config = dict(
    rope_base=2680.0,
    tie_embeddings=False,
    init_std_qkv=0.0298,
    init_std_down=0.0,
    lr=0.00198,
    beta2=0.99,
    doc_mask=True,
    dataset='wikipedia_en',
)
Each number is 500 + 50 x the weight over its row's rms, rounded and kept within 0 to 999. Layers, rows and columns count from 0. Numbers have three digits each. The size before them is the row's rms in percent of the matrix's.

# layer 4 MLP down (transposed), 1024x384, rms 0.0752, rows 180-228, columns 288-383
101:521591553458623556522531516449486510508563444554375537515495487556492564467486438475537517492480525574491456524521514591560506556460419430527496411463519400490476511443521471448587505422396603531487569501556496541464548505540422416516472535529559560489462555452514545544476503540499535408
097:482528503606581612529500521544414538451507486459474518485474413513530449564480594555503543437508487452611542511510657567577479501546530527416469477567459508550428351447551521520474537595524560456562498495504588464507494593455551529507514565573516506541496503599457490475549594538485553461
096:499515351484516525471522468486547516555573495541499548536459416507507537486504501388462450468582540539552500476481521594510556453533466551388474485553550547515499579546429523379488625444547411511566486547396502454530564493555506424490455452501530473440501632489487514600530557524457482491
100:547547570459487374534496365479504432545481493546412547511573504442452553528494493500555457498478492500403493462578534576464454445537475488417507487417385564508530506586469489440386578478398533432474472542510561536512452494555447512509539484450509541442477397551554567540488444492535484573
102:544464411504599531484524515644512418490533511512483440530520479526413523467496420538474448433485507572501449469492540527515572489585521412460411577524531468480510502478543462431465472456454455544599399562499490557524528429478527480518471489525562506467496500516457450518581546488531484535
100:568538392510566578504529446534488497543432503417581580570486531499485504472439537511536588495445451568530525454536567565423518579466462509512533539439475431475506504529447495507458459546443575586483448476494671447617509575508508531545455464479458536497467576437512534504468588510551372423
100:514498536537496528519411445451452490487551613445500495552490477474567488499483457538457545473430477508471518413500496536471536545525548445524453514501427537596540603540472548435569445482526543580599536546470458551548465508468565437539466586501545493593506504497492510461552496479485465487
104:491508546421523567517462603496553491539485499498641483483486472413454482505527424422449580522432455526503481530426508576483526535539517495541526514597395495466495608496490492514405542534483548628526452534499563583543504500555482450538449513475480505508530574596525507523625510548639493423
101:471507479471526577522487483578553502519525466498520545580554443562423423450491490435524571422494477502488501414418542509458538446481482485485472523471508491482517486530472559418431579485472506601441520506523543600456496491375420515560429453552616594563515495525498523513395575444488526548
099:446455493456520507473462458433543521512527522467535418471573479443416608432556462502522539514444482427475483496447680415504408497502608520490546523557537565488560468525510486440584496499578503447467512524447522471497474419499539524533519461517466568619523434498423491565460489568533440400
099:559556486532517439519509502502511497460525501462464562537548398466519538555484557422519570532475512432470442584536471513482523493586599457411482480582437484448528514501554587496534537494528494523478467592553470429470454391482503493456472558506571451469534472439444457499493482590579476408
103:483521451558590512485474473546461534387515495494471425504450560475472481494444493515447524498519455458540455516439504392512416464511427470475476496577512429542541575492548618570433522520506596587435476466525504638530594487605491487459542512517502510552497497512570529577439472562465436548
103:571517431547537494589523600488507544470506489468451557515503520452632553534473535457581503461507542451597532485476507565575503533442539501456614499574474501475431606519428496540496416479509522569553484467419437558579567526427448514442447505543474516578572621462424429495464532454528485516
103:479489517397448466476526408519499420533538584502469526592541489464525424572507551340435525514573563472607530461546506486460441489435509499407453489456567461511484525528490472482538472421516541514449479487537476544413495395527463491490510542555489492571493497538445494593582649534480509552
100:473445412565550525468562562504537472476488398595564497458563508547441530498502518646426474516470527542493508586456472564468501529492517409509414523580487464459438525564600510497573548405478519538540509483419473431507406581551480552575510463443485434464557421470529569493552509503527507464
118:523620470505437470551362530445448540489429553521448529400539497473448557445535496493537512549516484539405478396474469473486506503556573499480409537447465499363514552492535559441555504478462514416541528469480533561525483469524559491506504606410438569452476480475431511451458624526518500485
109:623489550637454446479505484467445479503538483437429442527586443465564457429503522526517419515462547561536458567421633521572428442549517513440401459395447494470457529588589440466463498501456462566525406614496505450479538450488502493453470539537552506527367563454500503587579514483499481520
101:493489464445485554492444539425572562508557482512516477529518526565530525587474497520496461395534535506624494478460599490562494556491423437585532451468500381441490386444598449523548508418537366546526490474584532454409622539488479540476498595507414559476557506475475592441435568449478461566
109:506501565491592503513418482425585524492544513418501486506530574525583470455499405632521448501413528513572547522514536460504509398616481470471473493473486466495560482492497495521458480536508432524520573534559536495551479497498474509574536559541523533411490590406541521545499522517514532543
110:542456477473489528446490506455607439451553484528527544466453480534403503436442594421523594414420551435548418552534498467474488473489491522528473552489464423498431466497470389466507517474538496515556558495500454470494485477459454474379508522440517514593446556517522457516432513516494463531
100:479451591498460501534484458444377489481554519496469391554528566499457556482566499552490458521536451474495509550492452494479465478493483495569400535548469534468527520464441521507474545476494548474506497491569529503485447500576588462487539591448460490491489383457505533455539525537476518545
088:519550472500492504446521567439421559420542499518452558415473556491540488537594439530500540597582576432445501514576490516475518525495479462515480528497464518495487554485524574498539537379444442619582492461560532611430483544501522521526418480483500499602536425431537463485482461547541539483
099:476478523512503553453508497518548543508555456583521560503454566528479521526463415462454551439489477533549518477444513461547446523459379501510469463472481479537488521549539519606466455535436513405428517458489472555540446509518505480461479519451426424510503486449512427518461438485528508441
094:458397487465512490463469480442474423468466458524457524458453487510464528509498491465414471498547524515489366539466567534369548526534478482459532492568509561458441536575484458628541484584483463400496497496474559612523466483571514426489495560503501488463406561587507470501487482495537460527
100:487407480554441499460474544512470552512484558443531483456449403536519467492419522448445523403473504440550443466374478446514450460495439550518531431527497513426474486592495481439513569611488565497542555462437510519463572462592489397532517474573492472541522506544534532448445515564611530562
096:480475495422603529491479440535526546473458449531423468523620477456497497481481478500548521490438630469532446495425564443534579545545509500456487548515516467589438492509445484484476362604470491498429432520535436546492473496578491537483458493511532563503535447442510444502523459391523483393
099:528519550572441482552530544431556441479525411479521492445527519520501521473534427479475454447496538530527504471508548551545435498434523448512486608503491595488453456455508355466478507539527534433476611717454513550557474502549495487493567493494548425480553524484434423552512588422577428513
097:424516510526477476561460549561522572446486529466508529496493580539529480497484428480493432583449452553453520507433508489513532435619471438490464493577534432472434604536542499419459433504500436571434453424471548480603429542553446540487543604395518515559490411478550532384493503588555494467
095:449510567480511460441544517558533459530456500560430457516429476532522486449477540478564452552448568529503480489477430497479523433514492523457459386486512497519553410550406521442513470599557478473479472629471406469447499476533460495511458452640507499384465529520427528548416537541478494570
099:527519568541471562524453494427561548503420504487488534450502540482533427471409571554496492452514462494576505477471503442518448540548463551531571467465560497495536494511413497560590473506558419542580623528442406482593512447462469465608575450486606490518472533496453517539548507522468468551
105:603520482453429420586520447569534458534468499431550436489514427510491483442536484458455349431530435504461599458540490525473546546484553550520482439386448526551485527537528567547414546538534521486473432467533497538513486511555470491528492378531504422509615526532465509491531450485485578533
102:496515521418414418492478566463514545549556480415475498513531490502481414477499549563418533493499526492523455514530557502431515501448573518561441532594518464506459414485459470413598470491449495458463426430542559471586496566529562532500397476568478594409532599442527523567512638483483444504
098:486451275469537578552469492490549469439363506450520526519445483463446508506389504552438497472440472515501488495440417559521501529552553545519537445429512479508536453508454437486499482515517485518490428493562594493569554588499511464568480583491461529483444497482481501538454467491476386515
099:396521573447505559530566510466433487541567552487540445527479447465467532546424559509591534529512526510474501499466547561439568533496445519566507481471532476386494525584510475520496479431615491525466541554538508528466516574554521504468502586521417519541480475497479566590567530464557466522
103:621485491475571466522452523524477456408383500439395570509518444578469499435500462545442562379615605513479484491521580507416537531404479494636497433455389529464516457508518551521395538598512342504452535496466593533553545525547499520513468355379577531537605545462493551453496469586515461531
095:537510405552474390606526473545479532550554499484482481480510430494547436588370504454587461465465482468506436493500457401416435437474506526506509464512413444513529436574452531469526469457558420533470504485505486539518467554508519559448541392502482480473505521474525535604503487500464572472
095:540477354461557543541461529423459537498491451442411448393580443454477517555503512523453465452423572560600444503524489507443510591603443540487471451510465525510548468380621524488559542441580528512513481536511532417490498434445541632563451501452467535474519505536529568413492453570494545527
100:471473543497483566523387485490459540487364497583501582533508541547542464527556417472523510516483627499525546444500401527497469538430502492465522470548486487450487504534558479536527503483501519471413521521446438512466476505466515490461542409525504495449514531480581459429527499504660585399
095:450476519438538440513481568605537502452392479458474422507487557553523420438503513399604495484445463435471574519555503607516525498504441497510539478432548505533491388542462610438483492538480441475588449440599522544503498505494561518436480490512452452545512527481588478516406531452571424543
106:556515451451427425516420515523524563461476544463505451527478628504481531448523554447526450479382577376609478522476426471560551500473445524470583512495502476470556492487491528404485561512676478409525567465455602411482508467543448532451526606549489517549438497526529432471470433574396558508
096:506498520504498459520482530509471622531477504521466412560503455475507496444531419432515445448634467479495443524546487551497446478464515564512405463459473576506573560454577457524448500537529598536492495450559497512445513484468491591568550589443611520459466586522514512446567562488573541465
110:452495379525439436436488500524414538455503466519409459390451532553483485512483412532473475561557491545476456393450597530497495452532526570538486548527541529472514529469538540525401451406476438473517540387454505488617569561542464407494516467440476549466523492501498512436440508605571461479
106:399484448526458511403430539485541531506539473523505422504568407522533558368545531465548514601495591544412598472518466421526470507579425508545403455576445464502561377428480518516448483410583510595558604486498409406596559486498573559455507476496539504406490469541523529493432507502479472512
097:603450486496501494464583546502510453528472546512546456581451526403561509605518502524511500490482569492490458596503437444490547547545554561497557475513561460502609465520470483502552436518464458591517602505487509569505626464397480518505494469472518492569487515480524544513482471464532551446
104:458510476503478646465483399518519486509499447488540582544487543561467469535483477491542562501513609466512463472553435542568498542499493527545517561547488435479513548579520508512485483451460444503450480549459627468527507420474493494521583506558477623511567530456436525466500530484510506517
097:485506469414588456509527584544532566498498453630498403519512527484519576525455495469512569431511448471486541591503587489556494552433525619532472582413359509527562518467539506516448460531552600561480556586575546471600517522560589449492517514592449417519505581477517412495484504513477550425
102:526460513586544622526600591459451399520484430436510559413506566488529447465531533471519479583505521481485512528432503527493537600505523508547458473435526438522399499481500402539504517526488575479552560444489496498490571519411505510527474514642384511568513617456557555457486393520460485482
099:434562499534429509462452453513526548533444553534512541460488618437509489503384498534530440483468518483454457463575569494431494500515542488549551472530480438498607511498465525503590441462482406463511512545495424493520433479450496485494551603582566501502588508390480523554398424457424524443
100:410459564479537497412401553512471474556444548513566458552484437387517448494467612502393542510593440475476548493480565545555434544365473504455544514531548431526452451504542538472580602566531490509481597487518469476533524489545581551507521458576565565421438469516588433479487537466487509415
# layer 4 MLP gate, 1024x384, rms 0.0786, rows 181-228, columns 288-383
099:455563527572455489485441467353493419476449487515422603470562425549488534482447549469499538436481502559493519413492485465448369564430565552444457498515476490489554522618497477537491571507370441571531482405451603517466618423490547488493563567606466500440567509434470487454475477505492465482
094:504480488500498525503521500493458443547479528446566460482482546463466444499486575536622482475500465462494477599575466459578530569493484487489435511553481464621481516537513475460478468542532522495492523552548523530581513399497515578555469482530317550480409522519504557399475387423532445489
104:510517497504477427558527479413461506557428506476611497474424442453498510498449509438540604571518467558429527560443533522510558514535491475471524559482489582580498537463457515538552541488575503530497480545438497511526498540500439488429553492471468470547581480537498559495492565457496441516
094:486362490566561572502485535530471544466558584483455598517471546534445471443574494513433518555485571568532536446501456554497477371620490544498447504497494477451583536441479484564518531488406509501461468565622458497545513426501466460632510459527516534459479393502418439513488445505496497548
099:473432542531543516457463460489433471521487371430446497521497570453505443410501515529432439466442446439406580418476549505452544447448550481530519554534402483485490481519461544433520478476522556563517468458492470563434480512456553508566536437495454541522460502451542480441529461567577386471
100:527513535509547486448545457446473521476553500546489521454515460567381546416536518452562455489572565525530570573466549416497537484506564608538547489428563431491404455353540481551473504447501474527523494584538528469460580459518458548491483420504512534453459531505489560493465429458483534497
104:530296551464446434552546449454534390501517464458570515420453516591543483462586586542523451475457544438473438474501541547463436504494586517487468508505497420524431526479529437516548502523476322431469513573398470489495483551504481515509542462505479505452510446484543556473550576420498501465
097:484449433456431491457394489416473501468535478579465484522499462480499536496518534595443532488499505414547662583541520485483475424530480426525546542479515554479466465517497541376482552631471597581515500529502540430475575530512519473502511491437565470470468491499525445490470435488462452547
110:550499556451567547417516444515506508481465471439503527453519559514429492505442483532454486478542570591495501488559453563592657422592482511460489434443511523556445436467501516508557600555444482490512463505561460505567441475584517535589463558628417543475612513515524582459515555512585491616
109:503486486475497441488447472471483510473581525554492493585544526448477522471461494505561533483527471489526530478462502435524431455503562599581471535508502371504552454505442397460452508479537522449452488438511557444610541518477478432529587509496466488533515543382505490412505538530432446450
095:492410456499535587484585527457386502455476580491491466486451453462426581448547512520527456522457467528452573461545553476482483544388449561545515533510577514437487593482555519427558551416475439473441442564490418490461537549539584513558544506475502496402484636458537469464468584491452497456
104:465476500509482546531492496426551419418485428455547511545532481544436510479529459542517580493517489542365572478508491530551509421453392503578460630463465537399507546549548541511537489465520505500493506440440460479614475469522495440510441572471497503567469610401538494550483448545468441500
097:498435476374523573515420449398515442489555532501500502531453566462512489540462442456432498467517601544490575569438545491554512413485500492535499481399441463551538569507546466539489493486587491476470552437449491567528545439561527459481482554519543382564461411467387486437560464539483533528
098:502551494515486438512557402513482416527476618531495569392489560544472520548487511464499485613500534506465405531535440534555582471432502452548451555496517507502467467497556519480546440490436439469509485546562420444489543564544539571500443416580500520457544598467508478465403507539557458519
121:449530476473577489554583531544491441473473413519531652469356489499493543558489491527515528522481544547627578467500553476544414435446495469574498414448454493528514635514522546513516522536534481375541438613444451458455514541573591455435543519479462397527534578448527465427531469500519416462
105:540520532535481528320485511507490461487574393446503615518563447579463434509531459447526561593484487413574528561647519566478497449497463505586490559542533504572438456570483547548492434484388542531528555512547557512546570472597518502503499479434477509500515448523438484416533441517503322514
106:504596480438494581499494546455490505577565510436485488457493498484460598561431593453469481408479550468525590470450508574572432477402449484481465460550507544522505457519519496461519502493476439465543488443574506523520512499485537547592519410466473374465463531563515578507457510471476458462
118:483554653508560491517428406448530547628560526443438582503501534411503445491485492539449608449516548522482517477442508463606417493467540536561494548515554465524427559561534549441493461523596531488575516474469483532614551414525524497560479510496544485558515484424479522631477447533552487495
091:460489434506501454563478498441506466527567501458450475463594507436479447473475407560474576565607479554495545454418579504511473481447478512441485435525548415518447448532471499471496502483571418595497539493435527567464484466500565534440448525566423491501497455489496473436513445566529567504
104:446415483439536551465522510438526483510557477562549482597583527538425501439534525516518517563532421494452579558551448413472506469491492455499539448424477565447464483410499599482554551488541569506428458519482535444513641508501444445463600484428516517536532541504459547410444598554565461494
098:545482503510491486423530504467505506563532455434534451541597528468378496438418580529490567440479488500517541539477472483596477504513474536534494467494541474444527420571509440600494452504457486490538506371438465456576594500539531420531525463482612459373453696518477532454542531422366436520
093:566468498552454530477408515494519510442448412554550556562536532544486485482485523521408499461506483451496487422499530524426524492464476443504488426545516562477475423490471468520566501553479417545537575429536553500531489514539539535492456508484294489447505417357571508485488521528503446398
100:408546515495453553548458550498434548475516483452511508563480521491382464529542458508485487527459532444493486462494445369481497533462480551395510543524485525445561509521498527491536527543466470406576539607547418492465529476534463485507472486448405528565468434519581439480558565421539475476
106:489417496525517457493487524456474523560546539488537522529475486532516583518520493580478517444458410467456442506473553481465479489481581411523496572546445505559554582486491540487536381492491474495554469621462532538464443511451473508516437470388505445467439442532484542661483525465494493507
097:526518504528530547441513523452557473434525503456598619449444477559430474587509507489587511491546539514523553473582486461415445420501522505482492521461530455461491531462573532454532601380502509505561468491487468529465538525535514402594575473460575454509491551491508515506591505457502482408
108:514439490482459541496483473486441496578534624532498520469509552460510450541516526514548578504506573572471467553407509533521521478495520606560514405508489437542547562517457597554485453534381423483506494484524529522569625396513455556595512536495494523378550631383526448383499506493429521386
097:380386549475538487489527537435472516506541529523420510475545464597484594476474576472503457391487523508450510365514507486451521497481538557456484520565455505581542515463603496486481479510548482522421517444427519493538461546520528415417571568462502458531531502572514493469411501414476580526
098:414522480478491481528463423507528555522504504528553542519535517507468519532542522430575455515600552440494540487526578482500517400502523477507458433436478521411503509526402580539421507535501469502466473541461559456472490506496533472475542482480431477482440484516470520620390516527522458450
103:517492443524511440422544482558491542612507511480575419496429506361455507540462511485518585573474519506434525451551516463514474564518450510550582476384485488438442513462596489522454440522442487513414509518398534514545528506496516451431439415437469498424439500548474610463548513439562461513
096:446574517414556511510559508550490591586510582430544454441524457457493526451507536493546413374451525514509567456469463480441542588489567528514527513439456530420541560464570479564471511482511554468452584395490463466440428520537574498464495519479516504603560470485555518433422496448460516532
099:488499488480466538546584401440512477509511422560499596512390475576442596524545495531523472469434560529446486487478493507563527531550553511619570548427453434499585497504487455537405481553600489546533593492532515458430545422535502468573483449413503442447519521452374577519370446504491498509
098:479603583456497439472440498511453515573511475513456513474470490408468577496579498471575496553559498474551469523514425462461526531507503493522540451441510447500521443532463480545422451443434498462652590536445482546494507552457528550486494482492468544467561499535499576478532550530479565505
099:474503444529465457530506368563473541513536439431494531581482512460511464517477618486490518492489522545457442563586518503462489514421475507579479491363469537531422455486510478505397419484561505523505438498503406537452545467538451502508441540486485475568492453599459480459504490532485503494
099:506541471490499496524654536544430464465501546546598556483507532556509356484539542472500498516451429448466484501509533502548496480491507585409457555444498598571505491489499541497545546526560458637443503625516573478444508523482493454494559503516428520430501498449550501492446537482530499513
093:466604544528462439479554541513517431514560531469439504525508531489547535567472482632470555437591484494486522473468602421528465503459443488595431530555532457530454517469443562487476540437530469532666524438521423539523506486521478478460492538503515434553480504557372458556556535418522437469
096:506610458485462565485512457487532408470483477516523503508449434519401576588508589501521563479449508597469492508446464485581619547440555491520478533491442428562577428435491467447400452504518492536510510513378529524425471558615508530478462429517535429464478607425414531459548493482519490520
092:584442613442387557500467530515549501457449365463518441508476453436435480543445501498518595498478447552537558474466381505504512534349550449462483426556527459536531484545464537537561527418497508510403488442577455477425528519429614460407536536565512571460535480390516469486521518410574501512
100:437467537435535468474573536531524560592444430492403508504432518567491419508434521481524564467396457506395468508552504477505458534553455505498545479479574554616475494496481578538545514496456497494496491509543469525471575480467506514551376528491462478544452481453596509433498521432466527553
106:490515481522516498557503490470512474437560398495593434445520534495422472481523491514491551445414530422534530459431535565520569517510440531503488492530435501469592471487509488542497490534607508477539437496353456441482508479476460577580442544490481545563517484495490471414511459508465473501
096:528572503547497580538556422494500449530436410441469519525501581465477485503532426576491500506485565581597566505544502496486580509549457447359512541422506534531594405433503455572546439518596516472572519511528449517499423497521565487450479513488399548525521392479442363486448471479476456474
107:494560433461553404506490595522400523563449490482521554553506446443501498505585479490478581443449482520587511514462499467510573443576444576500573479611550377418544523483418511482484632456485421510562493571489484494546492551509521535517479450523428549444421524521488500565566513553468597491
101:504525447483488528523469506401549519554528572496486565499533420486490542491459521535544473455504556414437508460477415483517463546466486385534540517410532489571434539433475483529470597474473466498496473549505559545447483453512561535475450472481589503513454491480516483489503569451512520495
094:521547546483508501515484465453501460489523464549594477521467457451499520405499544489570447448513470428490481493497530541451456409521518470481487393370525538489596546503508454439534521493493549519421544489494485505453549500453611463516452470492495442513521536428524509492552473444446462535
099:626465516479542549453456483545477578603467464514553488502535490527506468588449443510541404403548486416452486540520472554526448463429520524542545407545507418412471521537410533444502511454475534521564477469501499511513459582506513495496514499527602525536539540564510515459486521529538413420
088:560474439514500516559593535473534564455514448492466523532441400440515550582584448473427466462462531463511460415483543566589518484503473449537503513522382477507569459504597538551540396475431449485402486492437508494566510484543515526516515544437537493497542542506546619551481540505480466376
090:484544482480530521482443498588475450492621542511538533549499424464446513445506513516543397550494592508542427561516512530395508464613424578502554505511489345423441489532541512475586561461478530427502439536488530536485462500526497477463579522499484481456482510544556529463517494584479441496
095:472468516424535482549473473484499556504473494499449505532489475484497535482501506654471621504524445612501543518435472506524438489556515542545516434503481628553487560516528495571502561512530487528427545456456487421469467487542563491531552507464465452507483543567622521531475518425526486486
101:482506406514486509566601473480501509557530412511577531467459536480478429622572525463550444474533556470471464505467450455471464459553568416539457498429510469485434586444424525459583542503525492516491493444497457542475504467486520527543535532436471468399495540501501453493562515487530419479
# layer 4 MLP up, 1024x384, rms 0.079, rows 181-228, columns 288-383
104:490459500462501534506413456540601547477518554544462489515466519611519507538387447446449434489511487510444442452569492557480480491506465434537509526394572517465513407450513422459484490574462504558527442419488490536491543383428542556519494519558443526402452455505633464566401407553515506513
094:453455536491454554537563502504492590471382507522478526509503522488504445512508528522372590542456485487526482506502391529471517584482581591456536544515474479485519495461457481537473526506516425575529531396443468476492511479493370475541466453586498419522571536531476601484568602616483513502
101:554589580519476566448473504492474484566534505442476499504535515473491587465527453601507553530465452475425501462521513517529498592472561506525546486496382485505498463540544589515554575514557537557483487517445486547502480541484463437494449565436506473504560529505480584534541528480451475470
095:557476477578505586556562545478418502496648525533500376471518574579437448485443456540529393469472507528513479578506469466552494470504535465531489520494462499454501471525471413501446464467482505503496456507497486592550534425454535567504478546495441496468502523489496481345547569538457509562
096:494589454454432520595469542493601565589494493486524491554544490448554479532472477481624514548558483469569459516531500581537494549488474563481557523522430596562511564515469553478532511534522535554500500528516515471540514539507466478446492565535579402538549527419458600521481475489512651440
095:520373566497413524396516458474390527515560462429459468498423510441495519540547476423535502512524467568465491553481455539482459515537475435411399450531511517438606522454504448558565464581485566511626515525465466529482550465540548412523442496484517494653524502536490452393563508454526489598
101:415401541456528549503399505492495547444613470441383485496498440550602500512458512522500539506467551465522368546527450436553430458511502503536527445521509476559502558529430450610460559499421490482560618535505532462462554501533478458553542530494437456474427505465507564495553528516510540520
096:549514551550526536447380608527528404575484473503391513467514440539486389515531564561578428480467456548534453446543484474524452479512533527448550499474485513524515463397461440604522529462507470459444561545546457514573518520532443562489503565503492516545418480453429504522485556490575444487
102:516481531535544499472575553465466537503569474556455568516564485489660446459515490416511488552509551525568429532334518498501447493526504545466432487532457448578498462437508468531514489515457533398568489493465488461460527469578505513514515543483534503431594397561574479489486504502610472491
110:540479552508478519496429506526596530492425490521539412479432580551477415546470574453531371504466513471502546513562549514506571604540620373504490457544531458608517497456568569398436526531501593578484423591449579555474437605454456401480405485495487523513529502500573509501581469527465440465
102:441556511450616473493518529543461516490522486532470410566496496591510454418603570561447566537522430430486553483488546471362499535461511504505509442517358550401488434455457478490453515565570572515534504414503569513509508484527519523570590486554536496498433503500509512552549537495486509540
103:526520638461545509458447501541475584494500478489405576511581529433506490476553540583509489510421481524595453496536502536477456558564489473382672442501471480523451482418509432458547509510464490542500511463477542473461472589486528450403519523554524496521476537603511546457604472506520519605
103:516499409500550409504428479460533500517593443457576484512557442395470523517613552530336419432502562516484462569500478498597532535417438493413473490400485490503543472472490519463484481443565583505553421502563544520431502496425509463519506539531525552593535515491528495595335571534574493487
093:548486397530618544485470539522534440425582445479517529503583474452431564541498474472519487609419542517568482595557542577471557450559514497527576394447495465496490527515528539478465420512480536523551459485425457502532525442484510529444492476502451501422582559528622492501533539489535451456
114:586502497460442508484465495538499446610527543526543417478497529444489648518528566517489528505424482530415447454496501476491617577581532504505532516449495453432460530428506403403534588492456535484571482470512478522454431498487518549420496549466551531447516462529457517498488550447460530502
103:540509412481458529499498469497475460533498503479516484563541448513548506481572460488602469553511537492560506518533543447586561406517477521503426417521466499491509476583495430607493597523409479410519411600561539488517540499470473447528492413549476524541564469500514562497567521489572568510
108:552487578426515532412442503529574541450535450568507520475510533464486602546548499421518538416507600503478471591488544527607464501487551445527451505510511478542366482461543458402547418472469514543497538488560518516509461472543573503548499519508512462525442538523465534541489443441557418539
124:472490544478507530492476450466511444530555541533515495472577563560569500466451526461521586536510539457495464592529541485557500544560480492450492469592598575497621503511498330488507438476525505535436548652455539436471541494657482484563622513508469522492438570463554507567508346450552509432
106:619498453462566493504446517495512471468645524538527526402529501421525544471450476519600472535526622537486434560539538486457507440509535507519430502452520358467497555501529404452443530397505499570567489442419498556522561517441481488532512525490483506527524480532496517461453485496482567491
098:527580423486359399414469524536471496540441516431431504440441578479519511634483557548491586490496527495536565484561528524499524540465563457450487588565472527572450515509516525438470528544488450554545537347522535478490515538503583543456461509566453522443529460416548449490508509489507518520
099:564473521480442495403577511557569440446513555490480463576511448515498580536446556552458450552509447544533398495402581572534423517518436438491545472418516483473443491587489444471531482547581518516511537526512443486588473484504363450510514517517568517437596509616438470470465534415535464456
099:538482488539535443567474533514427593485527570384504432489487507493486463544444603509451443587423491485529552470536482545464536430404545550599577455533476442611550517580422471365516512445426512550505440472522486517557575452514509520431526530547473481496427537537500491519505531552427546540
100:529580541482566535494435506529539476547493440560537481492614433528531544452499527515546515475571615522427540563616560521488574509469453522476469416610544486535539489399569509466510482459419411596508487522477442439462469427502437516525503404454532517485458451487463426614480518479471581473
097:513488530509444477445525493469568483526582503500501443514553586608435466484510484512462549539528455470435506480579575529408517549442512433532551485502450529489515493495582517484462585518502531460510538474545535467479436483431458491492556476443434453590493467489481507550519399399489478470
090:529534557484523488485453484452577541466543515452486484490441518454519524490445571484609572554490517519569500538483522542482427444457467501482500547472410442412414465499585524514469458459509572517530437572475556430546507508494381466459522363417546485545450526508470494572481490437515567440
112:489468522421474489526508489596499505463532465509490424529445572468432449496544512534484522411456439528602545439581487499477446424512471480551611563552337468531463452465522373490401494531542528446507553580560527449493475504460536528400499463547516468543413522475470449452413487455544586508
099:429466549432532509515508548467489497508531473444502513495459492513507611460553566577448491454566496583559596421526617486454427465463476513392530524385411495613501551474538481486479541578593502590500535502459528533496448512490489494475419440494512558509565547510487441516491477391460565464
098:513560484537527564510506451413576518615508568443549597484450454464541579500499520564559517566504508502619460584538502422399450484556502500507453437504394497510505490567505497508527414515433524534523465503559499558482542391528462407511513467464513484472428496571523607511659581465487490471
103:473643425506559513502472541529552465481521539531467522520546535562524441468578341539536517539481520437471469526473513476574461558452494567584541462527569483629487493492562471474524490515471418504522471446473465447490545465430481523510497478430534421495526602499530554543488538472545480548
098:551490474576550538446403530523523423495391493572440530508500542559519463543415514459463564497510555564516479575476486403537547520580530448511485509482507547521490496493470420539529525475633613446551436495484549549459419442494433485373507483478448503487488503518437479449490401488501572460
092:542518476467527429538467439449435541531520595461425506555521594445562481498496425504450473477603494495549528451446465417493495510496455488437501434490500558527485485583550529555517574594442430542537511509461467452489482542505601448484518574463536496540479451525533368516599479528583562533
095:529470510568522505487609466450489523485492572574462505560557494558569424502496487480548456483442563517483441487468605491457489385502462482403471596467533544514538482442498503540617475479444448486460546524452443511535456478543481531495532525506432613499477494537509494509511460491496594480
098:609465516480505489496490477513578559524579427534448434457569495463492552505499458557486488537520590502538464498501479519445442546590483547503529548504504445537489532524477350516532540551596428602512438517542623473492479486467445456459511483502484513485537492468510488482462477462549454609
100:498577519554508472476495498515448516523523432529537446437572440456456555502514629530401555451553539590670536547516533492465544481498510447515494489497521468543475392531434483466536459504474490394526587462551527466545609463482449455525471435458478531479505458459433389534460482427524471549
096:569493519506517556416442485460506480464443353549550508546565555482475571536531546546489541462481508527438568491471530358507481496503481458494511494537587540556469476592542541428433491466532512468487603471517466382497531572478498476473502500529529408514494404626449598530456495479543523550
090:503564523521432555542475572463431543510424404589477404516453514531536501523484535492485497451490512516602477515451493459442422503392561595552497528457469439520475453429497502483482509539482492498505570440491434471534463456484522362453505515562559497467560553406500510522512408494488503579
098:554416556394530477573464546612483431491471522513524508372482586391530560610497494576458490602479475471484525519485451480419520448484446437484565426561535474501569470487449493435476465506542478514484479545544406458493508433553513511449550489564510396426509535474536515633545451463483477497
098:502499477474518487427488485586462538574441524525523517444441617547503558512512512493530503539486484463491530449580480531446500531524560542489460544504499507482540444498493660484452490491495489545462503459552485524464452538515496479450483520490543421512523504493532540521462497439464434454
102:438580476518449567436519604557539632423469418533474454477488508515468548533533543453554485478499469473575513541456515492504474425453502532523475527404496480562432485492450439458480519507526591535488556569461500551460584396399378465545469598531485550498506562522436505478551516502472467389
100:376561498509525542513459462447488390469465427512457516384498471457558435512458488510510459533462530559523499595475452538454562565555486411450509438522535497570498462523525532543555535593503492493513434446516501468545544539410472467466474458516369449478453467525527476571526492500397454579
116:494506462466458532464517398506439597447496566551375579397478532509518507537504431513496529518510471530496546472499526551507480559576504570524432574586471473477504499436546472585450481442506439522564519392529531485574521418504460466491493522535490486576448374512494505492465495492463510460
104:481492563474469529409432485549534483524502477504477468461526480507405617498493477553494485510492541462480538455584498415585548509475455407519484476506433423581485413450478422535487566442478588510545500523515544539417480494487505532498438454517547398488451431543428562483521440540622569455
098:466535558525570696502451452528533476567498430580421472505411492523565447473526493425570466450469481503506484446495491529535503541472423523480533550530485438472453523385561504533515539589502399477575546565482517446582418633503565448439477555584526419567450440561472451556571396494540468488
099:485513517476568543505451417530500514484469487513498484538443485615381481552528488465540490454473467514533417481523417419558507543574492503487595535473450425497519529548415508519443511489429446585552581521446486541442514447575572526439505510561494498519399473533418559612486458483496570492
090:512527450553454484527516461433553481495524474432523483570479450352480605536577544461434490559457501471442516457497527597584492547516494404495446535597447466516580448574566516496546593420473502498453485491398369489432577560536478500499541452422556482472502482467391573555520529500477536422
099:483448410567544580525583502479491518347473444571524475510546601449529504500481507544516505494498446430487440599461519590598531490423545460476425409533508543539512527481504530521515520501481610533539497454528372487543584456440570452546551510608470519512469579438490554466442474429455529533
094:526439490460583559514511520507527484508541425629545505525523499527550436493510443512466464500464425479509452489503481619533477549536583495486509544445491534578478522458483505485483559549437562556459438419494461546481421540529494521550542414559466498374459478449502498513502529453464422476
100:475446474484448548479485476527532473450502486592516512547440503510658496480480483570509481523544488445497558495529503470476529454624519446493575537503440485481519423424502565495531532415495628552467557559476563488493496521451382384454498527454370517628528529412498508511471558507572446442